From a checkpoint of a small transformer trained on Wikipedia: vocabulary 4096, tied embeddings.
Each number is 128 + 32 x the weight over its row's rms, rounded and kept within 0 to 255. Layers, rows and columns count from 0. Numbers have three digits each. The size before them is the row's rms in percent of the matrix's.

# layer 15 attention query, 256x256, rms 0.141, rows 0-31, columns 0-127
086:138110151157133110164133152150118168198120128124147157105122150106076111146129149186077195143169152116093133043096108141091121103155069109162079145140103098151111113119116117140129179117093052149138160089163085104159023130109187180108133109204129148097141178069098149128096112130150114157150127154143073123070091116176130097137131157035107161167117114167091110066078133129148157097132
084:135095135159074175160094149182172128168166130135156135103068101155115113124165151162181105133138164168081060142167151134138145085159122230102093107168102100132139217098171125117104175098106108115097100203173123154137125139095103081086081127099132104152125158143045128172151125108144105124156145123128166084094148157108077119154172164129119070132057155175116125126106149124086104147133
082:152075138147131156087147086139110111152165255082150174045163131151125153130173146142103156134061135063132150138120119140102092147198132163123123145145120150166031109145114150132141113107144115105128131134136107081086104158131097112102184157128089176138117135127174134127152137092103187116154153116107147150121110092121149096078135141104115100145160091124184182146149134079154139178105
079:092149163107128117110093178157111134107103157184116119078122128085092104194116177176128113083085132101129120110095097136117185174152046156151122150163113130121145186095132148116151171056136135137135155112101127163097117121089105155188172134166140104146115139113136106115164171075154161165102149086116099131125112080126148116136109149179094128091075173071159118015133107090125124069119
079:104155098134154131141135130182071167097219112147145120147169124130144129122167142194161125184125060095128170183130170075142128138154127112154112119122165054124107139114083110173137152087149060102116156130103136142158134109093123102169148130132051167149126102108125116086164121130139191110108117083094096189155093136106086087096127112128168186188160127079123107071145146111120133098117
078:137140102099121113170103102145170141121123162159162087151105085167172125132134163155107087090079126125155083150185071094079121126142211108096217074082143176098144068117119107148136201131163158090108176100098115121171146103129071115138122107175156074120155172095193113187116101085138082092170114156126141155067100119106081194114130125133124147182178115128150162091152137162115137144178
080:129152094137136128168108128144132107132148145092191092147135149106158073130130170079161092104131131158172196124079151164109106156130107121160125126108123131094097155109157127142164134140131121172160095132146121184125156123115139152132155126065126120138175144091136120096130126102208143094154223119102110157066094129154177123117125154122097063174095091130122121080176116161097154098147
077:130134032110103119046162123144166145117091187138117153236056140166161150068140108126140131095116184171116124126121147126100121166175072145119158106219115118158079144105164150137121137099142140119155115127136126093121112145155140152147104146115136085160189135112168098120143079124147093133151165115175190093121153133114139085137125153113115153136078134133170126130142108126120097102130
080:120105169131103105143118100103128149081134125205136148137096139098118110188122156107111110126147063195109136166113127131127084089136108099103152146123131131138086132167027134128125127044132080141102115108125170204141078077135182183138144074129170141123050163202111122119142130106140120095143122095123178146138088129168179048132127068159146143142127111158164132082150124073147156097111
072:170134082123107137125094172156127092111108149155109124137159121180132209115144160181117083079139100169183130208093128104139156192138111091177115188178117160075089183129155111130138119092140126120109179131135123117125109130144159153141146169149074147177117111106136091147159144125120111096187148190102090077174094194129125143116118122133125150165121041109098133108139184091144101137182
086:139162099118122103146162111082131150077183157199162110159128103148030155114127101141153114176145098117077164130119148089116187110126099146149162138142118140180160160112131098144099163106138103118090089119141100143116110120111110134173165113106036162130140109131050178079121136105125210107231129194091124130149109109118123153137187138069142137115120115131112147179185150129125127133099
082:115130139139147118163180137154104153107102167165153198159139200128116093092142130074104143106105113172095071152153141134129143106138146144122148166146128167114128189146161098115050127034153153138127106171138133061123154139107080143096108126064125059086126160133144188099093156094163130170121096129094170123204144073119141132145202157175193099145157125112197098163075119169130105090082
080:116157132105131120123134169116191182074155069110128128179076170119129092111021068162049100154188144181079103149154093067145164180149154138129130142170165138209152208103201145089115140102139143133137090113118114183121138083142128128127105116130144116160179103128149104111140162144139108107115143150112150142093080142179181144124129102101129110101125111123169134056117118150115133109111
083:106185170108114096155172143119126134122189116118131112125144128070181157063112113149144115139122145157096122114174118097185122099090169169058182136179155130099096135118165177149116131184175120111191160100153141142132039136168118106146043171125075152143128146075164083114063129147098089122125203090156148116114183133074117135142102128121082088081128125169116063108156089138149143136155
079:114183075101171134132143113126148124111172165181125064137107126117095188168157126101151141105172167177136104131139149099155126126183121156179124141121120119174090125134133116143180150155157142085179184092151102170091158176078122155115094211183126076134103108109090082106121112128058091156121074149214108126144163130163118121164126120139180103156140124137098170134106154155082116070108
074:101105100151129103133163112137146087104153116105103120046146175145076134153092106137112097137109167154118119162147124145140073111110126131145149110114155225092119146124120147101185093171159178186110126136130077071121079070179126128092126111180036149136150161146094044124077125201135111134131094132121107128143106122106114136145139159179132058132133128153128129115141195160170098135076
074:122106196112129194180125072125149068170122079204158149111149114083067176119144050124170146067154134130180104116118152156116153112113124107129148162139128123093168163153118121126103157060134129122095131085169124163150121097150115188095169175115133134126091164113170082057096113148137136180090151129152105147108099143069122181152119132098090125145136161110113202096129109112121101113183
085:119158113150158079154098133151142117107110130219124092127161094124064133088183090117126131140158122140146159090108154154139090103124151074115204136127087102114135120161146138146114140135112149115133188086085111152154097155139110087096139124157129132154180151112137126101184089143168129103135134137121115096098116165072116119117133149035202112182103028213097168082159114187185112126118
085:107132124196158119152110150106114140142168149116105026098184067177129117141086123163053171049150132130112112092079189144169145173128130130128165148117126127167112086166167148132111187080119116131103152102157176142159129115096160113126179118086164144138141159049135096129088081182144132159172139113112134158151135108138150164097077162086177151119118137133111145117099140111153128128124
088:162134052112150128182162158141091180127123213166131186105186066108116152134145142188109100152064101071122126105054206146113150121160075142157125180109118074139140153061068137096144138141108072083132130142158146146148126142083103152115157113138145141098121104114112144159096108120169177141102108158112144113076014145158114118130136171133139122124109080130095126116136125169181151120145
078:112083117094063088137090081149126131099163185169118172147173147143104095066180144081147202071121135131147163115187139135099161109109110056091128167135166140101155131053091163119159113148139101097104111117092116163123091074124121138145177096162135132127121144167113113129067162041108155125129147103110093189125106150142118120153094189106157142136151181128129124143145121117142115118122
085:100159169186112151149134112149131131110138073101148139161109137135085147157104185115080109159098153134144137156145103170177167132128124165134147096157148144135183081092102169095113099091159065120095171163108119097096165196134112121083111125130154129123204138151093098149128116105196092149103070087146153060131106117095128109137163130212168114161097118085159152195170140121136144048132
091:122149089183133125145070148146115130125100146136136154119174143156069131146071116149130129125124135130143195150126190172113094123117119068168125117135094111128095141095214113152107168145079136105149120108145139136103100099145135035136197170166112168149145143139142176122128104142154141184144130135140048125094131140188171095165136124021121117125132111111113189155095138146093097130081
080:123093102124113125101129082074125139123127110112100066107133080114087086104105125102157127100131151126138126143138147098123115140151174166129192149134093170177104094123103119108113134130144111115130151102098083130200148240120210104139085147156071163116179113165153183152173141115101116121162059097140143146130144112107154111132079144155159048115110081064126125102086119139129143132150
082:112097150160159114163087063089144081198146150151108065164135163128130077109112131125139128161108201128170174140210125156147137126176100084153094097144162089067117081081102145133112115132135121145158143177063099099093123138114106123146133107147134182114076083079119117128095149147108064180144134151153102071084131162162122178140137138143120137191144120106127096145114124171155093167161
078:092145139111146151106121130154145129109048145152136155136144111137077120088125144075133146151150110116102122110150091143050129091113089174152173103120151131163110163166139088108146076109131180179125114012081180180186187158077144130146079177148120137115080173088159156182126114130135105143144106160126144113157138145142173102124160124136108116114117130089114145142103083090101083134124
082:171170049132102148132160106132122135148128134091128077181127128141208205112080122123128184167173136209127094158150138149179166112182022125134094132131094126115133138107114139131137122093141132066121099172168116143138112149114090110136108181120133114177081085110167100122120177110172110111121148131117088105102121133146170105171150091138191124187078150151106110057098139140150165143145
075:108136145122089126103144158149127143047125116195117083111095120125137154118114096194089167162161108094133185143101169093148143167102156114134151131073094130125125151157169068074191092112116091110154055093155099094100143167112179126090144101092176112144127152131109179107073114178141140124129143130112155082127176114122166109078152090095115172130125126170139137152094050159124173140147
088:126189086156092120111166103163073120129156145159121092076159113121141131153212182177138149146136124087226164171156103119069156108148165107129107131116136150110149154065144112185119160075099094110097128122124064136134119125131099136123135133161195168123126141120114068048134158153120214139141162090151118097110082163128123052057107187135167109108112138098083165092098085151143105108092
081:117128119156119124141179123130139120175185121121143170102088147127153207122188122104053092099148139157121110150094130142138114081128184081141107195152113144114093087141169149118094107093085067173110105127117136152028118146166107126071124116139140190142117092152139105131073154160142123146058154067178193130096120147107139177124128095115152126154137103128075156139126147109152125124140
079:116066139079093136153100079130120099099127077137103132131116155153101098101140085144126112157102114147122127170084100117158126062145124183126177077136160141100207146223045156160164118136184139077155157123123101168145162179177170115114083111068200170108171109098152135204128128160140117115097098146129095105173152133168107125148114120109130109148135113152171102139141147161127092191126
084:120126124130096127088075088121124128116142123092113103175136152169202125068158102128155113142082164149139072157184073111122133069161140121096125182148130140101104087128151136140150118150146175163181118122131088052120132194136099164180094102115122108127129105122092157118107180162113033171100141119165151074125181103159130118169140087118099077090148143073140157170087093123149058151139
# layer 15 attention key, 256x256, rms 0.139, rows 0-31, columns 0-127
088:195087126080158103101169162101120164122075158097129154115125180120111136164100218082143136109164155105155067133101196147111081190140172158149130154148143160170068107150135119159122183196183125182149091077077146133187121131097159076130121152149089157106087114121110145124088123146103079090104151131063165100156165080185095166152082125134084131124196075088138097151172061115129133127143
087:120119161107126152098061114173106158194158142121156182133107083111100134093154137147149152120142136170086081100150166156152118111114141187086144104100120076167123169119093153140083132154138124120147127181184118095130137097131091126085141115150187095094117156218082126149176166074084133129148175124144229118141124141086154123101143116146154120133084144133151041113185134099053160152179
077:100103167151126144140136116189097113146067217175110105116082139177147129110205134070122198096057115118108111143077138123115198121134094166139101177128093153169100126124100108072151125134105139128102100119135128117157023126163153109096106175130096178184047114097110150140128117139126158099182127187173123132106118167175103153154116113139117168073112131068124121155092055142147104117143
085:104135163153112125145169143119146146127163123104080148120178088149061152120163153131097140119169145091163122144152078129123150136151093138095126156145177141175129176068116091077123114104133095117097119117117092109065102133103145122131081109139108134159073146087126128125112141149181114146097083100160115193123133141078140141154082114111097139090158143096142164099220120105191190163124
085:090153103160118108115132179134154109141163117167144102174182150200144144151141128173120131165122139135142114097174141111078163094144152110173065081079082159155166143108119080143124104142146127132116186173047140152131141106115113138133120156081031131126121097056178182112114161164114170091159152077148107171188145131132087156170107131138082168132147086081141151116111111139126155134175
079:142145082132069138143102130108101194151143139148077177120150103133135085127113126133103114084119104181130096179139175048113117156175110129129122098122105196156195055168154133102134116033207116068146182075157128187145108126093094120162126173122147096068096154125213156173166100094142133195149121118113132089106108169104075093123129171120072112065116121104172167060135135066136097113102
078:132182146077138134131080109126124111148158062162140099105136159120171132108113115057115113088242096119133198147085161182110186113068151088100132126076100151081121128043182101161134186112181120168140092073158128137136126142138172202168178090107120134156148153084141073145159101096095174104152132084178078140130118111127124155123141135098110115110174126126117089155150150098129150110081
077:204125142111074104139124105172120136105083141132114147135127159187130152093062050157128103107128162133126138123111113101093117121191112107153108099107108140147105149060143127100099105112201124083210134171149090123136113129090134149132095149116177084109167165124136083162132079173122110102182111129117164170134126175140106084127109106128119124130126139146132141083118140146130146166154
083:095143127129142168133168106111088187087107135142143144092117171102167159162121163131082107150164090172144120131117107177077078078165180160115138153157151170188106138118110084138107108102120036118105062064166149189136081122141161129128098058136094091096162182106061127103136160147143108167127096141148158169146121150174146052143095104146100074118138152082161103137124085117162148142147
079:090163120144177106181082104092117134148165116160113099137168163134127120136131121138116165084120086090130173173081104112145165155141125113069173134130143137093102107139162121142148180122083140133097183067157129099146082092105139150132077152163114152079128171181153132083157088159180117120182101107174161108151055129133092147122093142152153135170144063127181117112173143155151160103119
083:142104161115115143190104128149103100122100153153168129173170120105049069168067189163141112138101141099091157073109125082153183134168097192187147127160144109142126181133095087112108150105068077086121174136176089101148122174115166133162113120120100133096180163144087145090054159114098110141128135151187120125082124112104143055137182127117114064105144116133098109148098116094142142166143
084:199104150137104113081136121149130173147079153133118112139157151135082109075158131132188153061047116156144085088107124077150139151143159097135138097118145098119065127114185117148140123077124117143072089126124076150132131124100102120171159107126141063146101194123123108070174153160088170122093058187130186129172178076072113145130132136115177132160137121183153114127088181115124094122109
091:115117130113062177138102111087085151000128076058107065098148163112096133098145150109060132136184142114126111145092136130147102123103121167138187140169169116153095114167091100143144120137091154124121114142128136105168170081159111145131103096134120186153189143112133098182120148193106085170147113123119083119158157123167109128117133081131196121105139068142112135148145115182144164143202
082:133083139067112109109159199132150096136170090180130146149038134094165133091094175135142082166142153143119120153185124059103108126122169093152135140146162074158163099129121123157158109142197124110166172155152114122109111087134073168169101151126138124145147156123118132138140089131071091115158108078143073125117140145147129140124123124190110132154141167169098117108131103150124114107170
082:105100116141145132173133080140197161111139143100134134117157117130135165135125164125179121111155139147101158179113100186114132128180140124174130158113128111182107100159125144069109142136151131123069166082140121174109128153128108121114138211120158140110075111137147079078145145140081092106137105167177124022150150126123115112167121140172165174189138126090097181160173125133154124147118
081:191102106143125136158151178115149152137113109111091163106151113130151146150127097098149105059092183166156111171137130089137163199122107197176148122140127195160158149138130130104154048139147141158118159144149134135113118107155098175108117160137081138137139105140119022175102171147197111090159144145142096148132134194112142129128162154152144083186129140157144121153136122138135134138112
081:131123157078068156135139141102152097132167079181136196192124136153088111081100160158096131146124135132149123172134133120099145126137145192106123173179115105107132090116108120143141112130092098115100196076175090145131152092188124168132121201080129132143149172129204141058167151166126134100181105132139117160121176156099121116157094106141157122161101120104171147094134122113107120094200
085:114113092185164125122097137145125123124110056127068125133129079086136125128159150130131083185136080101106143101080168155147135153130150209155158116161134095134171127147126139085140153133171114166155199145091146160069124122135106156168088175125166157110145117160095153144180087150141077133203090163091154112148130194117068081074118102143106129135142127093125169113099126103137107164152
080:127101117131177079164074135122128125100161199107155142191149107122123152167194079109074113077106163123038126066113130098114136143158137104095135165151095094137112149174086118099119076132101118139118094088171122142131107104130171098114118144176155113139155144093119126187106144142122140154221118118144119123129066139092118105076141154166170117169077117171127114125116147106137064096073
080:107133152112142145135152125124096083155126121163163125137157089083100143176105144148090096099151150103115127116098203135106122134132102146114112158129090076133078076129175105141135059175084116154069118107162148088096120097140149132137102108086091154115101111113092153124163062144129167165154107096112086129125095146128129145115143168156130123136129065138164103126117127120125165143133
084:112125117112078104124069104178148108094104160167111122102099179102106111126139193080111137109052119142110147169156159146057118110082117109122142177089135113150144124112124160103141120141154171154079127058107065182107099091035157059114113133118142144184139199118119178109080134141130138136118132136093062069097182141157144132126095093133149154121145159145110135151162108132123144175055
083:124102132167079168081164175189087108126122116127134097141158079107059111205093144092151134085095118176182113176113060147124139099177176124157142112159203099116132109125148111090104176156130139147160094141085139167075112088156165117138160064158142082168187151101110101185132092155130141151110122081119066129110125143077112121091132112129190123122158141131166127122152059139126123086144
080:110115152167132114167089135094116128084078117035137069103185137114101134142134140097127103114075183171197159141128122097163101112064127140126109134188108120137107147140118083101128160109105130102160138156101160107173119097133158124133145176118121181185133133206108137149163116100158120144128095120151134107139125129133150109079138109112109103127163104053134141181175061152123146111174
079:120165121118128110109163151074175135116161151106075098067116128122115134100149157094099152125113119169125131139121097120170103168158122142113180110125087139104156112152090139159087128134142106104229167076109121116104184061115112132150058113099163122119150098170117136165054151168146156084103114038134078129100139110122164120090162152152177132129166093080105089059092142143117144206190
081:146124078131064096116061136102141149183141148138130120084173199117135104136091123122124161173098128148102102162095129080097139134126149100154117114105140087105158108070151170144105215118147101101113092085064055109088156106083124177135133095160152200120101085135126086159138096141134145105082141158153137105106120159183191159108143133201137133158121165094100106154183162157161103103132
078:126112125160140100124154115128064162150154155106065137172100067149134153128191098101160131139096146105163137112099121177098121172112158164120152082118118203067122142091131117181179137097106145119136092109107213122128131134148107180173153182048136144087145110173123135165182157126133147149159064120069166179113072061138083167118099142107090080134080101164064160113093120147147136127140
079:124126074181102102135083092121124119160140106078122105160176145152176128121101100068200146108116159120154126086131134115092100093145040192178156136146074134127171127118146097121190102075132154094124113148154127178069162134125184121173117178092147085161079096178127151149118128148128064128157106095105134126113120104079143189198168093124142089170092142143090138101149107135129131135117
084:143157111142150167169186170163087138081097121129168166137102119105120137129161130181142046077115066136170083132100164125170091101140164196118122124063124189082120171098159120092118079108145091141143132160123122108112152132075138109112116167114128110097105093168172077068091101141144107103079147115116159162096159142127120130104123108108056137156125134103098131160114063161163190106142
084:075171066137144105110113079179136151111062099073142077125117123107132098135131199128130127154124158151207163166168156125113127138076154093096082180091169097112132133146108071151097114131108124079047137157082082090134109079109108101121063126171129143142125134072148153137135170106141147152207123071096098124130124118153102153162112134173121162131107129145130094073110082118109114095129
081:096140135137128220131086118168061127152129136176069162149130146100153165157154097101120098083098096153122109149127184182132127091089194079109142133166139101109132130095121104159144112121161143175110118147079101184153093140117150127122090158140114127163170129100129130095114225157094100104085152159145145136131134145137144136141140103167121088135131096138110167144085147155094087059178
077:070130085135133117102187104194126135122130105167178167110102116124112103106143126100111149123132071180145133139124094101129159048193096190108154148160116117102137185123130161211106084156135136109128140209117157190096130120081130157138173102097136133062110152096127065089135157113152116101151121170161096171105107076141114134085155148128162115125120169113163127087074153099161086155076
081:127129107119127123107135047157128125110119059173084106104128147153124100161098073197181197143114152132167132138165011122109145159169128108088133140173118166187124095065091135144140123139120202135146106111081133106119162163120117193178146097079176114105104045154111089107129129114119131115104083143143159107131131141093125131146108106174118070103094149116143159093076111136127102144127
# layer 15 attention value, 256x256, rms 0.147, rows 0-22, columns 0-127
096:094173084185164127126073152139140195099158114145130079118114197158119110131137104122162111139113149131175103176127114088174158114089116107135150188137182130124124105118115117153136180171147075139121121074154116099158176134124112174118134078138136145081129145119036159184210093153173096126118092119075040072165132131143110134145132159141157136137090146069091082069116153136112204089107
094:142172122082120077141110155065173126163190126094101089146125107130165151177127159134184098116080115110115084074146130149119147087126142162131116180107205108131156142097127122153115111110117110143071109182065172156123094102187146066160128124134151124141107114127115086051118155096089094102138131138143136098112161122154074101085113115089118081165143081162104170109112133110150093125099
087:141156130128152179171147143121127108160080148131117129172155103121124069082097118225128123116094137095069124093074103124161153142100140174111147097100081157045132097107166129089175161127098116113139124179154158091140125152140133167127174096095139101104119085081146167149103137174114128243185123106088148162068129178084112091070143123173132114103132126139132188111142152111059130146145
107:089149118098094169159145167132084117143143110112045158132165108138135113135097162149136108191097149136107181114157117199140110122091153114101110223114119160163174160050171133124130105090040134147137076176131109119145107131158156105128093114155190132125158103175102120103129135105091165177108095123117112129113134158145105101091141163105121161100152179143150204122124162038190057140114
101:118191099153156193152135146134111130095144092097111111055167063111130117132073106143136114168142162123105106128180117101125108154135068118170183090093171197164152160106139123114126171135153175153127115144176128114125128115136135159139151126035176162113138065074092125156106141215249099097142101111142136183131087180151114127170103128106158130105127127094136127124179116128112180129089
108:104178123065148121134058175103108099087143058101104080145120096141149120165135135142105093151096147097195090081111139120158119088080133098087164113183134146099170125121116106139083152119089091129168136117117144099179153072160102135119145110143106127174083086114100126148156180162175157112140092159065071113129158135146106143116154115177128104144123097168128106143142136137165166155137
094:100183122131174103093125146126145170147108135136102111133174160109114116087089139191132131138081042155154164086191130175144134151124057113134139108140140077092157176089100182062173112141085126108127150164156101115101108128120096133096126125152151204122126172123136137138130140088097126159064155186136121157076131143117157096124137063131138093113171144100138097133130126155179059094120
100:103113163126138174138125086079122157161163068140063124137159140142094138137094123144155073189079155098150137090196106178124132108049160089108135162063187099127182153090133159142097221077058132103076120177174153117164150125184102163079125100158097178130084077114119111113097153135110186085108081163157084077145151136104169152142080127146131154150128106146136129142082136091081169186089
098:166127143102120162106126100147101122104078087109130121086098148154106136143145129119096108116145087179149123166106090167116129121163105171118144149185126113156122119044122156146102137172173141109139196164118202119160100106086140199123126154148086029171201136111094120121153119110055150068075140105150123066140151089127139203073183138122093047153111107180184128149131146147179110121095
090:163127169167080161111134095148153123152090146162133153098144123117148168126149143102111132106089118146075094103125166118111141127115102114201069212132186125095148075069193071092093118204122149084127143147158177128125141128164138143142069158180085120135115058109146106108123146149138180118121131059104078131130161141133157117188127109143082121165083172124171157095117146116114152125176
090:088157188115121115141073236123196124124145120127155107152110128099144140108151149170124165109135133175131154160138153125120143158139112200086136102127152122096115127130087181151115147097036096120113145137095160072146169107139131138054109177086141166121137047070136141135141110070100102096076124150109117148156146084111163139120096130162112065174109083161106145169084189144149168127104
094:125103141154135127118095134116171105088120116101141119124092130111121118091160167138096090086148117103145166167018144152093188115156148154123132098151065114132124068078103125134086127167126117118091144096122108165111180128147142126132167142159047157163100122092091186133170152151118139158154102122114170130183153103129147055147106133152132124103105152072120114191098061178089133175207
089:078185136093092106123169122079118091121124069150151118125158123124128149109115127138103094140128146117120105180230138099151129117098149069119144106123125080126168134139182141172129122109113111064086093134164089078160109102199133154177131125131141071172156101173124112148112116191125113118072156150156067083132198140092179111107130120113113154188147097106115119135129156071160190107126
098:182143121038128174182135089058063175141103180199101151151142148127124081118120060138115201165140094177133092081131159077155140170128124109109103079131173139110170152084170148127151140101100158122152141131130119092118090150112162096132130136103119107131123142122121182090113138108100150075093146172107144141102147110094140149108145149184157132110139146152167145162112121122153093165172
106:176123134088057128162140061125086138132077168172049165173151134072124162090144097082121146151133150133162096165109115130129096110120122129083089184142119101158145101083176135177149153102125153076148128118075132169123118096099148109170136159171181116179099113100092145069154122139093142127125113148134096089181144180136116138140098065105158066183123110172172161166171140047165155131141
094:168114133137055132087119120109070141096169162145140132132163118072106176078137090088163151122183174159157124151096130114137123104110131138136075139104133113124171178180138149161213193096179152119146187155095154177067132115120176135167139189196180112162105116145150040130070098122091154100177152125107107108123135165086140149129110129142118079078127120171136181141148144130104121086117
084:077095140136135167191123129118084183136101134161102119145158100121161112085134045123065177144081122117111115123127124103121172102122125142134117072120169114126210081129122103109055120160146132203065164128157120152193103151169099108182089117155197146115156117155110084134121075099180126120088100119077101141118135132079097173167132097056160209138138121139127147116082085106098162150113
090:117103121153091116154169117200106126138111129172129145180152080114099150144151177085158134070132117230108155121111173099068124152107109140114050165122125125127082139141123148118085116150084136140119094127139161058113123172103128160146095108133073182097165095104136080155148092170162078132129098198114121203138111129151097097130128087068000185139119140107139120182115165111074108136130
088:137133112121173159145119137110100141176142081174122087139200132177125115151125117061112132108143146117119163153105136149140083123106129111126109093108207118145098218126127077170167180155176171139164091140060154128188080182155128126121144118136124147128120096145087068097107092125104194079129170176138090114091117119195151133119124118147102071145123104083122091140113159151130130147093
086:110104105118157169162100131115133135079168093109133136135083122070146125157109084107118111136149128112164067110076152098210130148080106077132069145117100072104210109075122169089099149146140066123077146182131101143084138105165103143048148125172121148167119122128153114124123116102127107107231106118100154185127122127133126189120116063097115107109135138164137094170143117090178117145136
099:104114130082134196126138180161152128121136060130133097128124165133113141099126208095138130122114162169127122098144127163160169109145130115131116140108109094169091149156089147123072140149152169103176099198129175143134189096164158101115121128122176085161136048118096120099118150141057186108117124102163168189105107113119161150097148133143060210144137137144109098088132108145140102082110
084:169106148109121155143107075145095159137126161133163101117152120075125161084132142101114178116133109162157141128106150146102111110124147127053144122114134134119067092132091167111122039135146058097151111163073125157161173156188167115113115145083150143122171078099120103087129097096174136106144153095127087068116138096129151166101226068107139130148117092171122134138171153166149120123127
101:140184183177141085148155084138090104138122167152122064111178169118085137093149152121128165073130173115101102139103151118156160132171145156110156150121093100164106167133085166092100074123140178099092115082105139134111148151130134167134124145102101095166152115106168093135126181052075083138148152151139170159140131102077127123156150089071092103135163109095101131134143124118113109036158
# layer 15 attention output (transposed), 256x256, rms 0.455, rows 0-21, columns 0-127
084:098081184113124170163149084104115116109173111091105161145133101109137210115116164124097081135112153152120076142157111214115083136151148130089162103153172135100116091106123153092153136011173181123123136129067126127111072080112172108139094106138089108140126093172140140174138135142109106168124105161124213118099093120117102119162140145175144120095153072208223154153112106079104096167125
080:114078137167105153163070095142141134115103156179160154129142180132152115051157083147143176159171156176179144179074170136099110114100108098134170095129111088140101130114162162043158129120061136126152161071162090162134143128104186158110154133134110184130156174132139120122143031131139189139142106154166090109087126185127109174084142110088113185161141155151118112143118102132155144133136
079:092115199117116164151135183074165124166191027140064151116112153133064128156118135065084122171150104123189140153121156158131117190167068100132093138142177116135127067171101129133101068183171133105122082099165143091152129156122160144146114091074143125145135152142116077134142145142144106062110219148144085079153152058133172113135116171092103185100145140164105105161122101102152134180111
084:128139129121169100199152091119114147162074115129156131142141111096140175105160098105166139176158074140203116132068120123122060185122121142148104096150171108061116096118079115120143122121201094100127177109143120150159092106116188171183202085112142148161133092041123121138118114155148149147128177101148133169109133128109163107096072132037127065169120049165145093079141068146084193088197
092:060126168130122117165161100140106118174120129189175130087095175072036128148166118158111081099183113098113183064087155135146149145124163158166022141116118172127122144130130106194127126184145051125085126119116184100120109123099090106128102117149079160096121134119106142103095123131102159137128111134149159146103147111037163087099154147166100173130125154131072133145138174093148148144148
085:177093124163125221126181071136103118163150100091103145152108139127126095128049109176122149161119098125103146138108093168112114203127060170140106157131137159152118097154154113076170144135124111122083106093121138104088210149106158083143123177119072119114140131144155164124122104145090123102153112144163089108147110106107111150161136181047126118125165141154122148212117081177083069153097
085:107086161145074162147127122117184139125193103106114155114084080109153123162170096110171115124176160130125113161075164076125114146124181091100158189157093155083084112139114110132147107088111070096060125111095100152120114092132195116133093178136131140106180094124088099085163046188136144112163146097152117176131080100087120162089093185161163137112103095168130149115136141117119138094113
090:135129081122119122086099117066105045086107140117159115187160119189115135102153056111112111164086132150158147117072090136169072144137055110147153076196131148135092025146132117103141106106130131140117098099083139103107104162156174076115156132103112165111190120135137179138116140141171140134104208063091132151140089127144110128126135103095127089133114059104140195133138154140087159118118
083:145087186144146132096080119122097160149148120090087133149162124103136099135112134131170169110081123112114106075121157117100137182103185125171097102075078141116181103082142089087210164129134161081121095147084074106102222147179136114154147088111176173120120089132203149136106099219171129161105175153094125120112126152071149160163114102175114133082165179099117119158106093096107097117175
084:138157086144167134206132145185095101143103104066138115124107062185102114136089090158183117123124091113141179133126145166184091126123185084123146114163073118133141157174096117172159155181118108144121143155122115127112127109115093105117147135114166131135109118133131093145134136110093071120128122156116125086168164162131095128074095157087149109125168086149099116136123093153119105184149
087:122122099114088143142120095115076168157129167150080194139105209193145106141146110143123104211118125157156121155099119120171171119136094110087143139172083119146137112114116163132190086081143062186110163157116078147125070168147134129173162125138097090136131138104185133127112178169155134097129088161123144087072096199123134120138170146056171114097158156139116136080115126158109121155159
086:158143150085087096155178155136142133099170134153164166170126174160138125094154133116202151221147106136131097154176094150130095114142102117118125117157175117134144188114135117126127110123155131156187060141121102041098131170139075198160115106053165048064131101146123116121117178085143080106141149113125139105167129198113123145128110161069137131114105142140192173164199150108145114117091
086:095071142108113155080156137140105172173130136133096105125137096154140140129110112140137142151175134102131170140048164142147091117173118110116127152126162145175147151115088168105202117050189124115116178109169119113124214135103136104108179147166150177089156160111169117101101126154168161145111140078079160133177062114139153103078161116086079109080125151139172122083169094136111050168098
084:119143151134098145108143160119178149106117115082178115102148123121180132161105174163136089083136158122144169137048069151121102104125041090102145152134075168207082097142089143149114163091156162161190122171080120175173194101069112131127161081067133130130120069116152157153131085131080173114144167163120063132123096138156104160107138153036184128121155118074105112126162133088133122092158
089:196127136082162126100092181166092212132104092089112155085125120174167139113081097130177139107127082102129065079112161156131125146113141123135138126108107153155191137159144103091119108085110136090088132137124137131169112162142158156133119091095146158100183114136190088191112077104136138088198182078091100115170174116161155162158133167165157156072128120133084129118115135133147144128152
089:141177128080105097188116150148137154114075108116078101092073144137122111179187144192145123129130109068109133104159097170161065115109098188092192156078092129139079133117110102133085092098099130117188126083116118099107141111130068130104091079103087098170149161110115181119138115130127132153072096166100139097127146111151200117161166146096084157111139157142040054117099107144164146118171
084:168138133140152115096092093153150111137172176133066066148132132107110182124104169103105121132142191167159118109110136139115106135177170117154130190127062140151092183119163171155126155147098110082138112193110089109148095163137142119116153140091111142162041142109114203124085145168110148126159130136171101137109135102126096142125106153106099095149132103110145121155131197095130107120083
083:123108143120126172146086119158129053102131120104128138104125146109126137099162084094126154080114127114103061097127113124178114165153137082124150143098142161080168125171142111086149114124154119153136185141091161146142112079108118141130143183115153054171114169177145172137142191120074098143150115119116112127129163143142190166093097142199152121137125094124088122120130108061185104113137
083:115127147124155131046139104156064110109109145119146127127150079148122165112127178150176144208122180173165113129127182115138085096121114104133077104122131129124178093104107175059137102093093112109147104120139175125103149065144111067144165098145153081058116147133138149157185131187204122146120120088152175097174113155142127060140123144101173144138111167172108181163159075142072083114122
088:110091141115141102139126108155135117143072120096086151153158155132138118109101065143157113140099151118108190147177137184036111122114158123112162106144103163155131121180144129138153124088140145072132185108182126148212144104105126141181143192142117120127138128134058135119135122112097143154127112136118068117134140068118089146115142182211106198204092120135187188074144105110110136138167
077:159043102148080089135095062104163110138080155141193145116118111148115105150119041148158118131177182080123116123126089054056145124097092125111121091148178191022152141115111150112172094162120115108120141077084137114155086150112074154107160091156147150076151162178174101121091112114181097142144159131124104119098095146124147128116161130212082081079141159144136128112120062102169104143084
080:192121186113164073102097140143165123112154079077127145132100116161142184087161090150133140120164157098115114141106065154157146186156077072089115128102099079109149126121140154087111143114145180146092122117150116149122159107136095109148156073212127104212089119074111117175151173134103091121106194149125112074150114162129110188119065167070133113130111178145129101110128114162172091152129